{
  "vocab_size": 8192,
  "activation": "swiglu",
  "norm": "rmsnorm",
  "attn_scale": 0.125,
  "init": "uniform",
  "init_std_qkv": 0.0519,
  "init_std_down": 0.0328,
  "optimizer": "soap_variant",
  "lr": 0.013,
  "beta1": 0.95,
  "lr_head": 0.0432,
  "grad_clip": 1.0,
  "train_tokens": 109900000,
  "dataset": "wikipedia_en"
}
Each number is 128 + 32 x the weight over its row's rms, rounded and kept within 0 to 255. Layers, rows and columns count from 0. Numbers have three digits each. The size before them is the row's rms in percent of the matrix's.

# down: layer 2 MLP down (transposed), 320x128, rms 0.293, rows 171-205, columns 0-127
# gate: layer 2 MLP gate, 320x128, rms 0.315, rows 172-206, columns 0-127
# up: layer 2 MLP up, 320x128, rms 0.322, rows 172-206, columns 0-127
down171 097:166167127142177148196152100121117111181146130145141137161177126150098135125119106106116178137179119126091130098183144083125048145162134132138124171089095090045108126162087106112175100113096142132134071113154173107098124114131102103076075121089031092131084088136131160126124146144112150120145180204149119130158142165145122051143169095103067132119103084174134096092157134142131121127120
gate172 091:192112092136148134158072122098168162216153143148160115142124130150095122123213122123142143068095131091105171122095128142182064137242080132111111082139184137136103105150137123130103140126141123143087116127127086120080113126158120100155164160150119117129123098141096175141085082169086144152172129158139166168105132051143108185098130152096093118132148178112133134119100084113113121151199
up172 092:141122093120133129185088109158118148149105189185189092150100107127140162082146088176103166082133155094113163152102107147154076142198074121079056103116137146145095085150151145196088130114175126158093116133116083137104090106152126108172186210151119142107152153165110129119108106204094125131124140124150176127159107102147078175133109160133093144131124156107123169186130102120144180171156
down172 101:127091157142108130152105159087162149167085063141110130136186088121174114175076119113154153158151112138132081110147136171085132163124159134168140153162110099116148157124149077122169185126108074087064132096117067118175118129045111152141148078086109141084099159082147069193108179122110094091124104154078121127149116162164154132169144066141104166099089113124116103168147129077116086156107
gate173 091:086133129119103102094117084108141194130120123110120161105171077142160167119175094099083162107158195153128145186097122124084139061137156079147158112033090136113162133136165128156135143177136153154115116154103129122130109091143127127107141129077172131113167179202054154148169083162195109173096177146155084108055146162118121058140168144144135136149111109097111118128130136112117087121131
up173 093:126120127133121103147091122147114076131141154149156108183100188120048137127085154175197115145111102137098078075165131106135164161112089152103109120231203124136145121113079132112083138120116101114164164109136136101108129168098161118144107131169089161172112085087150063125125156091079129112139059102102137148212134100081112187125115108123135099137180137107097178128143079120131143102108
down173 096:084177122127104163115137127129163168150084176100030134132140121131151104142149149145098171111159121149109141168092060118074159096101160106117198118107115136100087094161076099153143119160172100099131118153144089132133137059143122139087118125105159114092105153234083122145164094127179114181099126163099124114102089193118125109110128111148109148108105147172114122085145179176105116208121
gate174 095:079078104140118131145129134093139104157139129107203135087123172173119104163205111086124113131146082082096140093107087133210106086089105084078139099158081126137133152141096140138117079163122101140091048140130092129141140109154092147084136137105096093122118160170122111124116141099119068183147129143087147141089116137124177055144080142138151141143123175086151071089063107150144205135127
up174 097:177083168117124115119187135128113138117109155121057198150209086118085104136072162130097112125100106144188071126177134113105160097118139126100136166138144113104106130135138096118182126129196089110129155079147182101171174119153091141154132148179156141197118051089163172096141121183143191116113173172141147102150131162134111151084171099123147132125101072158118133123146165111139081106133
down174 103:123142078107127138148153132095109133107177100093162127098124146136079119153149111078212127121148146103119107145120144122186096102119125190122135091078063090096097131115089108170127112180134077112094055094137069152143160113146140126075154158120103124160131197134162108132163164107135171143193081176082132097134108131140178162168094083158127144189075140115192140105100130159147115161071
gate175 114:172126129149120095122193136085109097109098101129057139162110120178123104109117214128075148111164083135138155133139138121169084150194101183124104177146120158124127179051127080119155160121107130188140133152113127100085080072104152114111162166134162146139128101121106103134148103153133132151221124090106116151173066200128106195105135167105108070088162126110162145133142120143164131125113
up175 113:124161187147117080111168114100132116068124127091093104133106081145157081099093216141101188127151099107098109115133080125152127120140123168132119175128092163120142149063118093134122213103118165112131158169120121104098106068126145082209142180148158112103094123115118123145126057140090104175177125093119112111148090164118135203122096143110103100080123146119146148079113086164094147168079
down175 111:069148109106170165149099125152130135156124141126178140123125150123134129119135209117157077152105117140085118167165188143125086135087137121126157203138157085167090121139133169101096135184146180124149109119179116101212133176113184147156180103147178105187092113122158102151101108105094167114152135146160144096121123168203177139140093135131182137157142158084103081094095186065112144123104
gate176 097:067153142188194122116047105096171104159137158088077095133153203160122110097132159165122169097131103205106130139161141076112083105106157121160143103163090150134104084089093107049100152167097136156140139167055077132116086149184136154127126164134097109120160097160098124104089117114156170118178122155126062141146140128160120138138159154132127138147128144102144156105132108150193103104090
up176 111:109170121143080118136140143157082071077131151144176063137152102146060108169133159167135177160114086166123137095122086143190101142106159174132118140113132164126124107113086094159120143136146069104184162077166095134139090073124160106165119164124118102110160101084079181152117146147162194142194111117106155120143147149135144162155148150065120193090103074118115201120172093133120117116164
down176 108:170129144129168100140097097138116136149129087122141185105101153103145154053133104099098160106141167070114104168127127115121116137108128102150117090115163070131116173113142176113128127052145182188132142137086066128106172153109110104101129041139124116152154112082171083131192119163124081083167169109191116151167162153163088142099133125161119080132125126192150051150114111107101160160077
gate177 097:084086121102188148073186114120117163096157080105150117128157151165131127115167090127146146128108150123220133146140131133152177094144073100119151186120075119116139103097162115157094154179183107182086133153132135170204153108168108114051123102146120095121126174149112148077137108101152128132038130098166136170113116092144156112124098119107144054110162138187114137063138155152137138121120
up177 100:093076103177132120099117104128116119132140098108118158113123108116092172101163084135113144155115150072155103083109166147083144137129069153120164106064060186150157098149155099178093095183151157138110096116129128176173104116102113119042064123164063114079125191145094116099156143094124108088073130143151134138138173141115183110143155098138128108139151142167066124078136201104121085147154
down177 099:160118138112174097099138125106109202159153152179143120151122138131108114060137110114097168140131146133118117141090118125127116118126164088103152126113027094183093105093070117150193093125169133132102081121152138190118167165138141056113179152159105129161076168126136129158101089159082208184133209128159107087135129177138098194095129111143150168149133146097131105140122129119160164160101
gate178 097:157118068136123136095141073107145117078124198129096130163162099132158092094130091099132124118182146095126133128144091147152142129086176073082155127137125088172148114149127209132098157138118167102072116204133136099099171156165140126075112094153103138108142101177071123108136129132115115121076134070137122132074122103067104093173152105121112220160114161095124199123113168159129134184091
up178 106:162102107134142132112128140126104094113118165140087152162131114121133126065161062074131135112181150087122134129154087157135097144090178069105175121182135089182152099116143159096095139126172170123087162192165111070097186145136148126129122098156155128101149111186082117145130145138177093173106157143107132111068137093116145068131130129134065202162091147121105176122100169178114097211115
down178 100:108149123128147153078099117142161162155147093108106115123155098132090191170069152160165114140129054083104079129074162100111147158108123108186149167066122098100115081124162109153098123159133106087115045047142087124206113131134174129189097149122133097178124135168140117143201177102112116099156175123120112096093155112141131155125106116140100132066158138150094122124180094130181124123106
gate179 105:129153090149168124112099120100133108096143172054149100082076170148136117118137061099113131121202116133089110096059091186128147101143106136120147089205178065202124147123146167210154118160115182111120129113116127083132143139164150149112116150144168127167082090146125097125143154145184129104098160106052138120169115134138090085139109148102112127100156136085102198153169128098112157115131
up179 096:137152117203101109133101105096100076123121137117164115061076176143121100122117066058145136164187127082115109102086095169122134113122150152094131079181166101198121165145167138195183134115120176123128150131108093098117134124156163156122127168160130134170110126130094122146157189156182103097139174135077123149150131151161077096181156113103108104119170111099114193178182111134101163114091
down179 103:141111154116074126116171080151090103112133101143138147086140108177075142131192133128128106138056108114119103155108164181150163123061149075194157220106110141167087121143144152113126089098138115096104124094140069140129084093123107118161174175145105142147123127143080110104207099123143110094114100101196134141115096109103177123106118098099101097201143162107087072107130176098137107147171
gate180 111:132135115160097120255130117139172167106178080079083168175121143153145112121165114118150094103156102115135117162099140170103209107078155172118162155093136080164085134101096160075115156158078158154113088161117125109125142142127148119086159146079130106148157117116162169072159124121137148129147129099135114100055162142144144182174163127095127049103111151155161100171149088135108114123120
up180 114:157149132095154122091129107150135073124075119082168102049109136138130124196150158092085039166151112105100137126156142071149085089110045066138157085102173161130137100125147083164145103149156116126111179133154174140109078094095131156150138135170169148135125135108111102158112147143135159147171152132114061146175073138108113119149132144168069184150064132091099155137096158100097098131116
down180 094:113087083116126119156134124121154237115071132146091095154119154090144098092120093167112102093142105154138150159075127131153091161088151126116183108144124141105194189182103122065093129159089124161156086112130156111114119142157122123129170115082116068100096129159111177223098138117097092181093149161099113097154115121148160061133090104107086085121136177169157115129175137144137085134140
gate181 101:105099164118119175205130181102052135110084112129120136081142154101159189137138152188140142145180128160110163147157117069149175142139104176112145103123152146145120121068132075037136186143159083121128186181146118110118109115126117117118103080188129141128128128116123117154116153133092111171118144118105087159077209103151040157136129137116116119111126139109106131081149185159112073150150
up181 091:179135094104148067077097066163197136157133144137157098157097132144104080097170115056117136123106123104154119123115129164107081115133126090126131155111104109121139156151150191204109069132088149131146070078130153143153140130127153135120137147067138140105140109144134152114156111118146151084111111140141149103170038164083196100116156128124162119164124158113175152235116074113127181096113
down181 097:132099171140155154104134148122114215156128164101131088076144151079162168118121105094152141118107119144159130118126111074071085103143077150089162088169186132133176156068139144106105129141143084115154159194173095144130059128125077165158123096181155077106083101076122190175122098147141072154138125135090097181091155126102127149105158053146134125120113067129156107094147161115140102138127
gate182 101:120173064111158117102172145124128160152131109154223165161141198139103113169069126137145144151075101198107156158160151132157134175114151130127182152130145107107124137129093151095101165180185072163038136133123164115129102183193083171134059110142113147154082140116130091137122087115122118112087112146142168073185127137153133131087163112137098197130129141140123124130138152119112116166161
up182 095:129102211153114129164094116100096111098139172118038086104106089135145161101165100102096135084228128049147106141104108142137122088155102103145092095128116119122171132122160080134127124048077149100222121101156081151098153120098150088133170151160128119107140151132119132116148163136132096122126135165105086167059114132124140113162093168108129070124131102145113124133062161115143139127070
down182 096:141151053142123099071130104085113066140122125175163171148167212172119139151126106136172132087110089106110104145102092126140128156119122081102154160126152149080171107156119176133148129143164129156089152096130174110094162132107061171081101125162156226107126173097099126109151129098099142127143104129123157130124074143125155101184130098186089184129106146126113127103130173216145142163175
gate183 108:133128157124153084120125148058067109124108170155078099145130167096161107182089142046102147147142082164114125145139136107055165153107161175100165150123107113150164141064155148154130125139119125116134146165134168117123112156141169148092123152129139168111097131094148189056150147070137164072092100118183100093111183164140167076173063155116156109100130134153096100107153116107127072069109
up183 101:109104126100153088155127139102081150134125179137127091112103175165153102190086102133110124163079124174128092095108108088050143134138113146072109125053098104167146131104131148113150131118119097104111164193155155039132099131111186057086134145093124121079127130112117113115113106108136180094114117139204145072130175151148100096207115128148135158149151186103107128119132075099176107079142
down183 104:141144126167138154049151143184175173095114142123146133117151126100129127102112105104101146128077195149184162077137125105177115136139137106135136133160048205163134135150138145118078091112159191141078076078116114148090124104123188105154101117093049080141128117139113134150105152132115069147091124139098107141187187091067107105061125139109150092062133099133159144156117152153131122125148
gate184 109:110130104117084093134151128182121117150116088142179127108140096127138156131136169190115112107138127133138188128125157153092094145060136086103089092159080144145117133109163110129116138174157137156103128167139152147117200139062174135130046129094100172079170131097123139044145100091076125161181211118114146084126102096077114119158121117111098134099094174097104119106209173109163136144090
up184 102:147114163141153156125109126060142132134145168113060139145113172130131119131128096081135136153141140112105036112124105093144147105197120175152169154083177110125115093154097142138136126111089123098139105098143096115149074144197094126132212136151138093171080109136127108206122163157161135086071069139162116145120173169163157112102132132109154108184161077156163131152045095154090096132149
down184 089:124119116132088062086136092175141079146141109118134083134126094153146119110184143182097108127146144081101204140145155136125147138093135167093113092134060172117125127134156118136135120188123144117108154156217113205135190119157198139125130124094132136130133125074087123065124089069125159141184163136135132108076105172127170110176073139151113122106086153113138168108184177106159095168142
gate185 103:121093079106049119073137145162155075109109125124145154097124156151175167110093158121097124178139161134117129131093103166127143122165081187085212134057128101161119107121182157129112141202131122167143148134111178153169149141114088144156109088136149117025125136112132107133191104140144063110136172106107119109144155145099132103104121085143090150113115118179119113114098090214133132176103
up185 096:146099121164112127093163073146176089128155130115098147135121129167122169093051156168132098145079117150131158096159193122105156128177135122136092133151106105107117132138155077100117128150089125176074144115103182152094167159165123087149116115151166143102100106109195096117188129214134096092067102113117116088202146125078113099120119168130057134146088150094132108140190128085139119085069
down185 093:139126134106165145088079106132123130129138081113166098115103041068138089155187131098136131085163089107153100152138122144131139133094100160118154124112161188104151168111115113115112138079147109098147141131109117166138090086107188146137184162131133135187133086113054176092121135067089179103094153141147168126051136132151175131124182186107174126089147184145100186142139147130071150184148
gate186 098:134189184175095096093081105134186127140130153104109110094159130126135163128124156180143150109110162095152155090134132145127148103066184123119179081102096104128149113112107202196118160101189171098120119134136151126078135163161099192106100159113139123186184089106115160093126159171123135112112209131145155183101155082096070145117117126115140122122142141121166107092087141085141196077114
up186 092:113078088083179159158190171112094141120086115170127144173115100108141088117156100077101115157148088165134117162137156137133102162161070145110104191139158158128104157150136044074152066146079095138135118129107105141146100084097181072136167108129165148081110131164118105144144102067151125163154076102124107092144089185184170109142136118123090126159099120114139153171150133168142058174145
down186 097:164141150158083144099058066108127112144140121138146154058186120120135148146071150146138159089116141064136161089096084127145132119074199123141157111124117120158177111145095138192130171123148147150131109142145172175053158140160079133063092120137095141187144116131080131171147133160122122110090163152146152158146136091094053136172123118161136165145106148175165130128098125101065187111087
gate187 098:087149190007111140115160110099086090111142143136076165107100123114125132187088127127124160093149129117169125127118121072126141095124163112154200097105106149143098101139140163137166136154097105147149067156085090103112117113078088137200105088135103179122071131136166098171097128090142121152136134130117118081175177172194112157132164116172078087101136118119108149109145165180098095143160
up187 116:176129147093116151133161148121092086123127120215108151153120140103146082161166076135142146110169116151122098151128123137151143166153188118112149128175081113099107104107151201099170110148122102108115123114126058071120143130154165139158089099142126158094132111113119145141118198124158093198185133120144098098160117156184106145094169165141135194111074145109105148067151169160065056061142
down187 106:116148100083136125136135128132151106169135155139069115138143161141136137125113172084140196179074142121116131127155114118133155121121121123126166132144142124125114101196108142131126153051189100113105123156136087167117149153085126117140082122091060125058130107114106144141100086067170199169162092096025104066116159109099076099141104146096070140135136074138086192138141113154145089146078
gate188 111:106122125110141138092163168138141188119144131093050161154102148116113102081131142186107133116095142113128108180143211162066155131097114124097156181137106114105140132106124144073054100189148114143147124157156200149105095141145085139113089066108118135104144195148102139079164101130202116119074156150137087114125154141107129062133098160140195131116095147151093093077093162146132115135167
up188 107:182119101127115184095066150126149179202183125179131187113114137116103106075140095145177119108160164120138133101168125137106144122043113161099139194165130159105170099087132075086133181138114149131177126142131197128078098112141121143145147120095165129095164145165133126154131125146141096163120130100144122152126177095113139069105126117183154140068157140217113113071110119095135124137188
down188 103:176103156143139155169177154145134190087111101141080167139112124112153127165110193083122104116123126156100135197133144179154155166099138170151093153152157091193091091103123181105125114123141114142101160126120085186199139118119131146138185168143122123168117166121087127215142172150098159123167088168144122130157080204154137143105068123116135157173145144137123158087076140098132180148091
gate189 113:083118143093096157148150121100181131108147136207127128119092099115086124157123099096132130125087095174138201142119141130153134147139143136126126161137171122161161045109127070065102131158125082084132121149139109129150109089108096105170117123106093086135177052093084157071053170155043134070126111110089091145149196109112144149107194131140149148167117156153145128124094127169087153128113
up189 102:160130092166161080118125113129091135115106138052132122119171142175159127097141135165139121087185164080118048118137118144123107092145132137124141103113108116100104248152129199149141149100144165149134118111103126107091108147138161142086140139169172154152090183157159107176186100117217114138151168148130155104090064144147093101144094138098103092104163101082145148120142097066171101121145
down189 086:100118174154103107187113101103146155139138129171112104119089044142077152150146125095110135152149055163127183128134130125103134120131124163159109148147151092134178051149121099089140138146142086075139096131137109108164145089111117122163155110105121118132152038092119149100081081135090138097110088079132167147201194140106145159107135088173157099175104155177155137164089133162055186127128
gate190 091:124124140122099172157116158098123067131097132132071083091182145138132147117153108097110194108114139183072132168104057123145178147142143093134111133075156110172147119132149151083099201094090125159135091157115089113087141098079129172155149151101086140139144110126162100103168164150109187160134177146155142187144151121184100114109157126136161088110133201083147186145091122118061095072120
up190 097:104175176183159144150035130122132113099147096101091108060124140145154164094127080132080213128144129181097118168098124074158150144142117155145092109057141078169168087147093121126131171135141100127083097190106116138126154073158119163149115143125071148080103134177131094092158129188141125174123153101151149188137152101147113137088139146103105124058106156106138154139139099151128074143118
down190 091:076138134143143151130178119117124110142155049134184123170138124146159142127139179115182121198118114078167100093218204100104090153060140148150157115187119149113095106088150138116142082168102137154123117115147166142167136123138093108077108139152144099144130147079142174142141121123150096101088126108162084114095080136072214109105099112141114148149098158131085091090148111123189183127094
gate191 095:080115061119106132099068139121170074094106205184122140105104091087142069141133056127105152142130076193177118091149192146118089139175165104119162150151147159107152141092108053139102125154142149104096155072119129122127075101127119129181159138136137138119094118108098092109143099210088136149144140132112175114135115111176129102139214141143060127126121127141143121145121161153133174100096
up191 092:177119177144149132139174105155088167160178058069149141156124177157110216115147215153115108126107163082068153129109065118150153097070086137131073117113107107139100133150137200128172125128122084159157113182152154126161140133119118132077072162124108123146147140139137184107124143056153131121160115109131084124086145134105145158098045112085178135134131120118113130098143129100124093139166
down191 089:128115100141123115148065112125162114143132169121080117143129044177124076109148075141099140114198077180149131153139168163100099128135165102157126158173154150094150140118131098152156111169100130088114148120157141116121086121124139126180153088151165163115063126075123100153147129153100157106147111102141216116159067153215159148139179176218104098118112112138113110113136138119130213123127
gate192 087:087114134132141101153106152116169139101148131133192082177124180137118120179125061132146097078100099156147177125131120153156098158072118143183106157107135087102149137076130172106118133128120069107122167122142180139235169116115142131134115150142157198141157108121146099141139086118113162129142168088110166140064159117105126115144133160128139110085091144104160210148193196090165109094176
up192 090:093122124125170129149100103113134099097121108114143131142086198151142110168088080086122137118146091175140164146122112168149140105085141127162198164143132059100133131063091112118115155164156151112105097103149196076135170133091212125137131131142146201071144174131142131116175102054118208114149165115123172139103131135132110141138114126102154125098107164111173138117179123129085045161179
down192 094:155108111147146242133047132116141058070155158148107095123159133094082184089148168100153155117149117137096124114189145095142142102160174134136139150129115144156130141165185121134105146068129112137109150095141098163131135105031061107132099132123137116134123082108126158108128102168125150076084084161122075125097191127123096112090129099135133174137140171126071123119106079139133188100117
gate193 097:161121151183140090077177103086170121133106143144173087104104165101098169109091101071174124131187090173121116136122128137138128080133164139123171115135134148166182137117147144184086081095089200208146167123120100116087158164123077121090129142142169145080132155123110106175146082124096153108124114187097144195094088106141095082141111166151136109191183154163149124106127126110092178110132
up193 106:105123123090110179153094114159083082086168161083084154127116148157131111143141123157117098106071113074188120103121148088103150159108081097166107116129103075092082127155128117099164161138192076056107114164130087138158068107129130135176087156100085133189146151141164128079150195156179147142126133062155100053136159138132139144146122102130100130049104111083162132140142126170146110130114
down193 105:095146096143134109125091082104142160136092135131104159158140109139069136215044138109102161149102114129099118108102017127158133153163131177123097113124133113102150163150107112071123119125099151108159047124100072172185113130098151070135133171147122159124048164127151046146126125145103154111104114136137144168111124103125113141157107151116111179115056146055122132123121128089088122135092
gate194 105:144128135097111137102079121187124148136186169115165108100128079134139120063111119130077149120165146104137153121070091080126074150129093130150171081146116103141118092129100094189105096067116168071145125137096168096111172093110080105118070164162157097090095151096106135146093114142173058124091090105054161097108108091152133104138124153100116168139116064104088187121142155108139169108069
up194 107:108105101149125127085120130136111140116145095212174176137151159131128147167088170144167139212133098117177071099160127165113169079080147109095177147132128124097107148133176121134122104132122064098173151118167103078120071096134124067128161144130099095071089186123079134133146152149087095095146129128168111086105079160153169125104153088144082138065131151122113097176183094096079120100129
down194 109:149117163066087136176127101101114069118124133055075116095135126081155135097192102077075161108141125131155172110114146163158078133149096133155157111075163150160156116121123106149105147107126131125108163144118160166101128120150083154177130172114126125113063139130145119142085133116204164149100049071134147069114106098177135150132161158089177141164123091131111122057183156156190160121102
gate195 104:132170113140141169177087171161167079151148133133146127159156172194144112200121176155150090070122086180100120157130137133095150190136088191133112100060144090107120091093089141108199151056080070084178141109116103096145090110116138170110098100129141124170158110113168111143117151110098145089118121142133151109136089162130197181076096135122113133127134167112147104087139139137168131116175
up195 101:097118112161175155162106123128156098142148132088167117149074127163165113175111140107174098112121092139150121117122133146052167154087205130128137102032138103111131135097110107173159157053147063083130121139118108153134146130109155152126110114143170118092111068131165079123116133160120156103130084154160096107109060142069197142099058091123099148085120190104106156127113114152118111099194
down195 099:118139137073154133111181121127140141199117167187148096132174106140088104126150160118132172190117148123108073084083131118132143145161146135176152177176078111135106120103154122114144190176100144164087142119113170126102095149160113100122134119098151147129141168148102181118134159122074066126094137186096094099113225115163095211147120147151105154157129072172165125082133131077138152117076
gate196 104:184136163141078137146128138136061116150188077077113176099049141114150138108194186160152111134165137171143134183137127051178163107141141124136108104100121112167115157165103108069127148157106030130195113121135052114148133149103157148119110089155120106099111154108140150186139180087186135101181170118129145097138144138137118144124093155107182124117119128128152127099119180142124139101107
up196 108:171119079176192114121200120117125155176129130133141147132175158094139066164147120131075085106134192087123126086058157201103175086109181133136177086123094122095147124095144160166110131111172140121101170140158140158163133121119145129143147147150136137164148097171086145123154121163095062160076130150165100116157134048050187120117131129099117131131107117169093164131132169124099155088126
down196 103:151111104086085137134051163139115169140123113128147131145166102202133161065105105155148124128138047080085147166159078134161026142075109145199103156112096114124093110138149141131140146118110138113190111103089102136110120110106127135127112134156070127173130146102122166139112118089145137101142087084138185121204105156216128152105089131147106139140133171043116125136113144113109169121131
gate197 095:107121064163110113130113099148138128135116110091167111163145162168140235184096176137099133129118135135089105074145111156086180099136128126074105131210112115073194145164119128153106108119155155161146152139157106090098144140170139141081168189142100134109133103092147147111114103143132146111158147111154136152134147078138053204094077075149082141088148107124153092179134105122199125138115
up197 103:154137221092121139135154170095110108110142165138081141135121105099124057088153073146156155131128130138146171155133150092164139124113119140170132126046127120204097067077150108094127159144083128127104097125088120168169077144091101108155084053131134152129134136138109111129152175172141116167115112122156106123125136149115213078135189190139161114151092162145131178063085141136087124129158
down197 096:117165158171105122153137114141159135184090128074124149205036135165169154146130164141083151138150145135120115091108111192103121094117103164145144124191113068077144149140073149124157184118133151175159074117143143127107120109136146112112091141130129170113085142133225069127141187110104125183113118133108158138148158139119112199125119159137122129133164127133180086151172117124107120153033
gate198 111:121147194130107130165084173153137166143100073162041153165137088083162090142189153167160129136129107088140099156143141095174115115099170178120178108075126113093118046125151138109163123098088167109159088136124117074149117151137168114051154110127165126138110143157141136093066120101154143165125128110149128097073108192096113150130119140127085109137120197116186110139117105140081133065151
up198 110:092164156150087112119158058152142076157134136084180099171153149169101129104094140147151086130141176183090152091148106112053122098147202125153128153132155160153090186159122105148112115110082211145168100083119131146099160170162164135104117112161119158100157154122115113180135158125088148102145117118129146111151130077079113125195132074082117103144146120140180182078146115121091157061109
down198 106:103154045102177119115119110125176172129162140125118102120094092096125120090127169148155142118097112142112139127077129151106142090079112128107197117123058125116145107107097100137085134148127112164091097131135163115146118141060180102098105093086186129112159153103089159087126107121102078135137086224106110112118145178184128161050126153131142107042189111137107115172108169132146106181103
gate199 109:122120154121182200158147062092129157182161153095147129124111089179119165187175106155070109119091133134133137103178201144110133121116074096137167198137077111115080112146187093155150101103157194125107076127133164120149181117142157120092115129137136155172150115165078144134088110100170156107097156074145096149119134090161129115178107118083131154138201130122158139151157163112160117178135
up199 108:119101147108130132164187158087112180165095126148125061127146116145125107123226188116105117121101123119157154141102150156124126118162101168101102122119093122069115117086127116172130141128120140190102092152165126126143122148128182147095152168149177151145124093142135131162141176116015128123158145124175125157126101152121096112151077130097100186130138169068157146089075095198106201123071
down199 105:116146141147135132157114146111142026099146134100074131154168180136129124100134058113132083150127159167159172126125110127111116110098120102140083093133145183124108185166085159130189113091128127077155107082067102115151078142093074178159107053120084122099154131118102149103124094118205150115101094077143158113086128106160109152114118128156174138121159107203099172185149157130155091153138
gate200 095:088106151100154081124153108125042135103101166122155165177138083125152109140155155178084105096136115119129110174139117121161148135084140144114143169151094102101131117074170066115175138159223160124080131179099093172089095136082157091156151121153147138147166086113071103139141069146137162133142128068118152106080117116134104123146156117090149162104063105131074177186102116111139135195153
up200 090:120130110108162116130144114124144160106169195115080129125112121201074149119148154091105110126109116131112143145133171159127097149116173167175083118141160151158103069176145100125154079132041091189175062140166080137118137121099090105112100120152135101157077172096147156097097183149029127065110133165128181095178178158147072132144092125120164119132115155079115157130117142116134114114110
down200 100:139076170126109100113118160170131095134121100148164119130140151134115075119124141126116129095067132121113062096135100110101167086157144147104134147160075138145149127110154128077132175126108102068045144133051093146104128148176177109115123151088125135202190063193063124058192117123157157112099147115120143140118152071128164132114181136124115115116149074167160117123088156142149075152175
gate201 091:149123113070111120107118127160173103132073120164130105128083108132103071148066176124082168150101185140099043114111133146193104104063148128137137090089201092142121117169156215147110104122094075157128111161113111137152119131175147101079130101119186131091095158112088112139122097149154122129116077176116108103118133223086125123099142106138086132150118160119158111163097130161095147107176
up201 090:097088158149106094102174167106113137137183115108075117128167095115135180111148099153158067148156078117157129089168085097112148117141110118149084135088080188176130107084084074093145110114160154131173166111168159071130151170048119168211182091120054081143127105103155169142147142095096134123136122114156192122107109087150107127112151098108145161121111154162103135093103135127187118135138
down201 099:158158123097158085192181137119172149123108121180152198135162170140088158206116102164049085136142107100080079147128139128101084164085133134177114113124131161095141126193171135095087120141146133096163107155138147109144131075154146074116091156095132126123054174117135109159113111135167092103185122137077141140147132173169141179183136156103084131142099115126144092118103136127132186070143
gate202 092:108210085110115139134097138135133058115145155109187147210092189165174113187131123136133118159121100171167124103140156153088122102210130135142158151067134101144115133139124124109113141132144112102041108127108113158195134146164175128100165068107155170152181107132064118158153142167124129189133172139131139136102200096159166112133167145135167155111104128122101132110148180094143163122113
up202 098:116192123134118126137113143154117088119091155108150156091086115149190113158127144164119116144131139113140106151151147153140101069135157125172203111133134074189166119075150096127129136107188141110082115129109110142134144133159173139075204058163123120153139129118057138206178161109143101120085201117140181148087140120185145121064153106106127142134140099128091154127102194139170197108142
down202 094:164101138118124112149158068108125151113145133137077070119168144093152142100114090105128117133134140152183151105137109079119131189075143140089064057152138128114107122130151140080124118145126141137143102111169176102150144111105131084208118110124122120055174187144131119076116125128087180111165064131101096115178113121087107089070135133091108107126203115096084117175182160105186067161126
gate203 110:163075169104126103137144108141115173132100152125157102054081154096146152097067208131117144113046125097147125099132144155138157125083129081131135106140154155144203155096114142186107129126117145146239163103182139138145067130093067052158089168121141083104091126079131082121074125167128117102121111119091135101120098110137118103106097101160118131108146158127119142141136146141128053127141
up203 109:117112128088169115163095164083104048171138118177137159127088141108090123154138169125145144119081092175160085142152196185126171119150130114147098162090161147084117104150184123185097115042141140115137093088104074147125103169145145158176107104168182159113127141065152069162148135137145066143123137071180125089156124134153143113087162154129128122112150161129112095153128117105115109053162
down203 110:169145092135095125171210158107108220120153150127176117181121119135183123141093166169134078123144167144155142163109118151133098136087116123160153069191155139142133118099091181125114137175128127205168151095204169118114124148069097089123151085130127118126075184147125096101099113152117149090118071166106190154124115151089154072176118107127099132114127138168121158109129190123108100134139
gate204 093:098091120146137193099153141132122092138127100098209090112129182144097180109147125107146156153113080167088167168110067115099157088137152172114116121143157109152122138087113102073084167108165114104126105166116148111157156160209126203042108146094115117149130181146078070085140184122127094135088081161180147165160185117133116134135157124140164129190097104131147161159130105113116141144129
up204 090:177149161115099100162099132099121142100139174174039148127157103118179086157099161179122092086150178113176087107134169116146135165125098124135141146064097132135168109143157150180141082137093155136117148114144098136119116116060113061235181095164142138114109087111159149168121077125113169100142152087084130083071081156136153111143112129097125100047156134117136124105129140176132136121127
down204 084:134107087122097093142114107159125171160112219123130163124104111106073074072140078120168132122075109192096154205079117126088108110083132066151152104093118117093171175115145159102115095128173140114165102150140162118146063137180116129112135104143153118122092112170157172106160141134124135134111057141156120200133073071128159084130157096058148097069141137099118131138130151094097144142126
gate205 087:119133141117134140099143114130166103148153211222157072111165064109117170138102150097133158093099129103146115051151139130092114154119097147104094190153099182127123114163148101145115136091153131161236173153171149115109094129106116071151132175123112126146125068092089133093086177168101112097136118124144134123161106135192150179105123119123122110116064090091152116151176104141154128166099
up205 082:160143078113117105151080126116049168125092080061120172106122178108162113135120094179146096134184099140169157187156142140156149111172138108156137096128149101106144093089126142095120127150079139134048093080084112130117128159138147199066143113112155130135154184111185151135164109127128145177158095172127136135116188118087097113105101100117149133155190154156068135093061166110097157110156
down205 095:127110174115179172104168129134143166145140165201154146159117067104104179143154171121135152034165064135133105100121134120104083107112151114136139188109135141137088129153159125156124120129141133093184137186147223080109088127121146087106095161112121163146118110160138119187098134139096126151114128138158135129188097170188118157075137131119167093152079102100197117087193112103139128150104
gate206 090:098129153112129177053166072111130204187114155152189125151113128082154119112105121173134097068081171111091151093108111089118190108146114109157141136098123101123186085154128091157125103174136161164116128114155141131134145103136137129138130099082139123073134128146151141101139128127075150080068113051127173089153077152096163091083088112181134151133119164162116173091062184098103102129142
up206 092:112091147203123141122075135147109185133117122188219108087126038106087162128143126135102143153115145155216068124100122106084110136164105126149165135163064119113131139159135114109080125161140104121100127087136116202103099070153161136188120161093104107103126143111174117116113073174136094113097175163144170113151095094123158133143131107169146132125179176112109155118168125139165122173162